From a checkpoint of a small transformer trained on Wikipedia: biases.
Each number is 200 + 30 x the weight over its row's rms, rounded and kept within 0 to 999. Layers, rows and columns count from 0. The size before them is the row's rms in percent of the matrix's.

# up: layer 3 MLP up, 2240x448, rms 0.193, rows 2128-2133, columns 112-223
# down: layer 3 MLP down (transposed), 2240x448, rms 0.131, rows 2128-2133, columns 112-223
up2128,097,223,246,174,199,152,217,231,142,222,181,179,187,181,189,220,196,218,196,160,180,260,207,190,189,226,162,156,222,147,199,199,197,185,186,196,223,211,188,215,197,156,250,149,183,229,194,212,260,175,183,209,196,172,180,201,194,253,177,188,222,233,189,207,193,196,208,244,198,207,156,232,225,186,215,229,190,207,229,233,259,230,202,231,252,195,195,193,272,174,148,174,222,144,254,229,205,216,127,186,213,188,200,195,146,261,200,91,202,200,210,158,281
down2128,093,156,180,176,170,211,176,190,229,230,195,178,198,176,194,259,187,159,217,230,177,192,240,218,230,152,245,167,145,150,176,213,215,205,198,233,216,205,206,248,180,185,233,203,183,202,205,207,169,165,220,207,170,170,168,193,190,217,159,226,253,296,225,151,215,184,150,227,173,193,179,184,209,213,192,179,237,194,218,164,223,260,225,206,179,188,219,171,219,201,221,244,186,213,244,231,295,247,128,253,235,129,185,208,205,235,199,135,174,173,224,237,223
up2129,100,195,243,146,182,217,179,160,182,199,194,176,165,138,192,187,193,220,211,156,175,187,220,202,226,174,189,210,230,214,200,156,182,190,232,171,225,230,231,210,171,245,234,181,165,234,183,103,181,171,160,193,225,217,208,190,180,224,214,183,143,221,203,245,193,240,211,215,234,194,196,175,228,186,194,193,199,136,293,226,172,251,223,244,211,218,237,203,227,180,234,208,224,160,184,212,188,180,222,178,211,204,194,163,242,188,225,166,264,168,158,223,151
down2129,099,230,257,190,143,228,207,170,137,229,182,204,216,238,176,161,204,175,197,188,157,158,213,175,205,215,179,250,249,178,183,203,190,192,182,173,194,233,227,193,185,251,236,222,158,200,179,237,206,168,187,216,166,252,231,210,236,204,190,176,211,249,186,221,219,194,216,183,280,179,173,167,206,215,212,204,210,190,191,168,193,183,253,172,193,174,184,233,276,237,185,231,216,213,183,175,197,153,222,179,191,179,144,134,181,197,199,201,159,202,169,220,190
up2130,097,182,200,234,166,188,220,181,207,169,218,183,170,233,226,150,172,177,159,200,212,225,205,203,241,212,163,201,201,184,184,220,163,233,203,181,162,153,171,187,163,212,218,241,190,229,228,246,240,202,205,225,228,246,132,171,196,237,183,167,245,195,188,209,189,248,165,234,180,271,172,176,118,187,201,145,165,133,190,230,170,251,166,160,182,168,215,180,194,170,223,211,191,210,128,207,206,175,197,183,174,222,222,191,212,245,249,223,209,184,182,226,195
down2130,097,171,196,191,213,180,212,197,176,223,197,223,191,225,215,223,183,241,156,206,160,230,207,162,165,214,159,195,240,195,199,202,177,246,177,146,188,126,225,238,182,208,189,222,186,242,200,190,195,185,173,178,167,217,205,245,218,213,236,233,214,233,206,218,197,248,168,221,228,209,226,245,216,242,148,189,150,198,153,208,163,241,198,180,183,230,176,210,214,206,176,226,198,221,218,185,171,182,232,225,159,209,214,199,214,203,176,188,209,222,185,225,192
up2131,098,254,197,203,211,208,199,267,193,207,220,195,184,223,223,224,264,206,212,229,128,216,241,206,186,161,200,178,232,212,203,192,224,234,237,205,201,199,203,177,180,254,207,199,185,260,190,187,176,250,175,246,218,198,234,251,212,191,226,162,250,203,136,186,235,268,201,191,185,191,226,140,179,201,230,239,227,225,260,187,180,193,165,189,181,201,184,220,213,211,166,240,196,199,161,244,252,171,162,207,205,226,130,149,178,184,191,181,143,192,178,164,237
down2131,101,158,177,114,281,230,233,238,226,157,189,173,192,205,202,162,153,184,191,209,257,215,188,231,211,218,192,234,175,201,243,166,195,236,193,187,155,167,168,168,189,256,216,207,213,206,221,236,175,193,153,274,250,195,235,197,190,201,204,198,221,176,175,212,215,168,224,144,217,229,226,243,290,212,185,217,189,225,185,223,148,182,221,201,211,196,207,189,195,217,194,201,221,218,250,168,233,183,224,205,172,213,206,200,186,197,216,175,256,181,191,191,163
up2132,097,197,150,182,244,196,218,165,216,176,183,196,182,187,199,178,180,189,209,261,213,223,242,154,234,178,192,196,165,192,239,146,201,171,222,185,197,225,204,210,207,228,222,196,239,230,183,221,155,202,176,230,191,205,226,211,296,220,209,166,226,204,179,176,235,119,180,169,228,206,219,199,201,208,184,206,142,173,167,199,197,182,225,152,258,240,208,155,212,248,194,173,174,201,204,187,197,159,204,225,183,197,127,213,205,186,228,177,198,186,229,178,203
down2132,095,188,195,178,162,196,191,225,165,149,154,184,213,196,193,194,177,150,199,194,230,194,213,149,168,183,201,185,269,197,226,240,199,222,214,209,198,187,188,174,193,143,218,222,218,217,242,184,223,178,192,193,212,143,179,179,238,157,159,240,206,187,167,213,201,163,178,166,196,171,190,226,241,284,132,160,160,150,182,199,181,164,204,210,245,148,172,213,158,250,174,185,195,183,224,230,274,233,208,135,197,197,208,204,179,176,173,181,196,214,207,178,221
up2133,095,161,186,188,217,210,192,237,259,187,160,172,202,181,256,236,191,235,195,176,141,209,190,165,183,242,221,133,190,250,187,196,200,216,198,193,234,255,207,172,186,144,221,200,216,187,222,146,191,179,233,223,176,181,197,165,200,164,183,195,166,195,196,170,193,239,178,226,204,220,195,153,172,247,187,176,154,216,221,248,187,218,207,262,221,188,244,246,174,199,204,167,218,149,150,172,192,210,190,212,240,180,175,188,225,200,210,194,199,219,252,212,189
down2133,096,199,219,188,158,141,188,186,234,145,217,208,253,165,171,173,139,206,262,193,168,207,161,188,171,225,206,207,207,300,181,209,254,192,189,159,260,227,205,227,189,174,235,198,184,196,219,176,225,194,183,275,152,172,233,182,212,217,119,230,172,176,169,175,175,196,221,244,215,254,249,181,193,188,239,195,156,193,165,173,226,212,218,167,187,227,231,234,217,178,212,193,234,201,205,231,202,140,191,207,198,189,143,199,168,208,157,270,196,216,212,186,184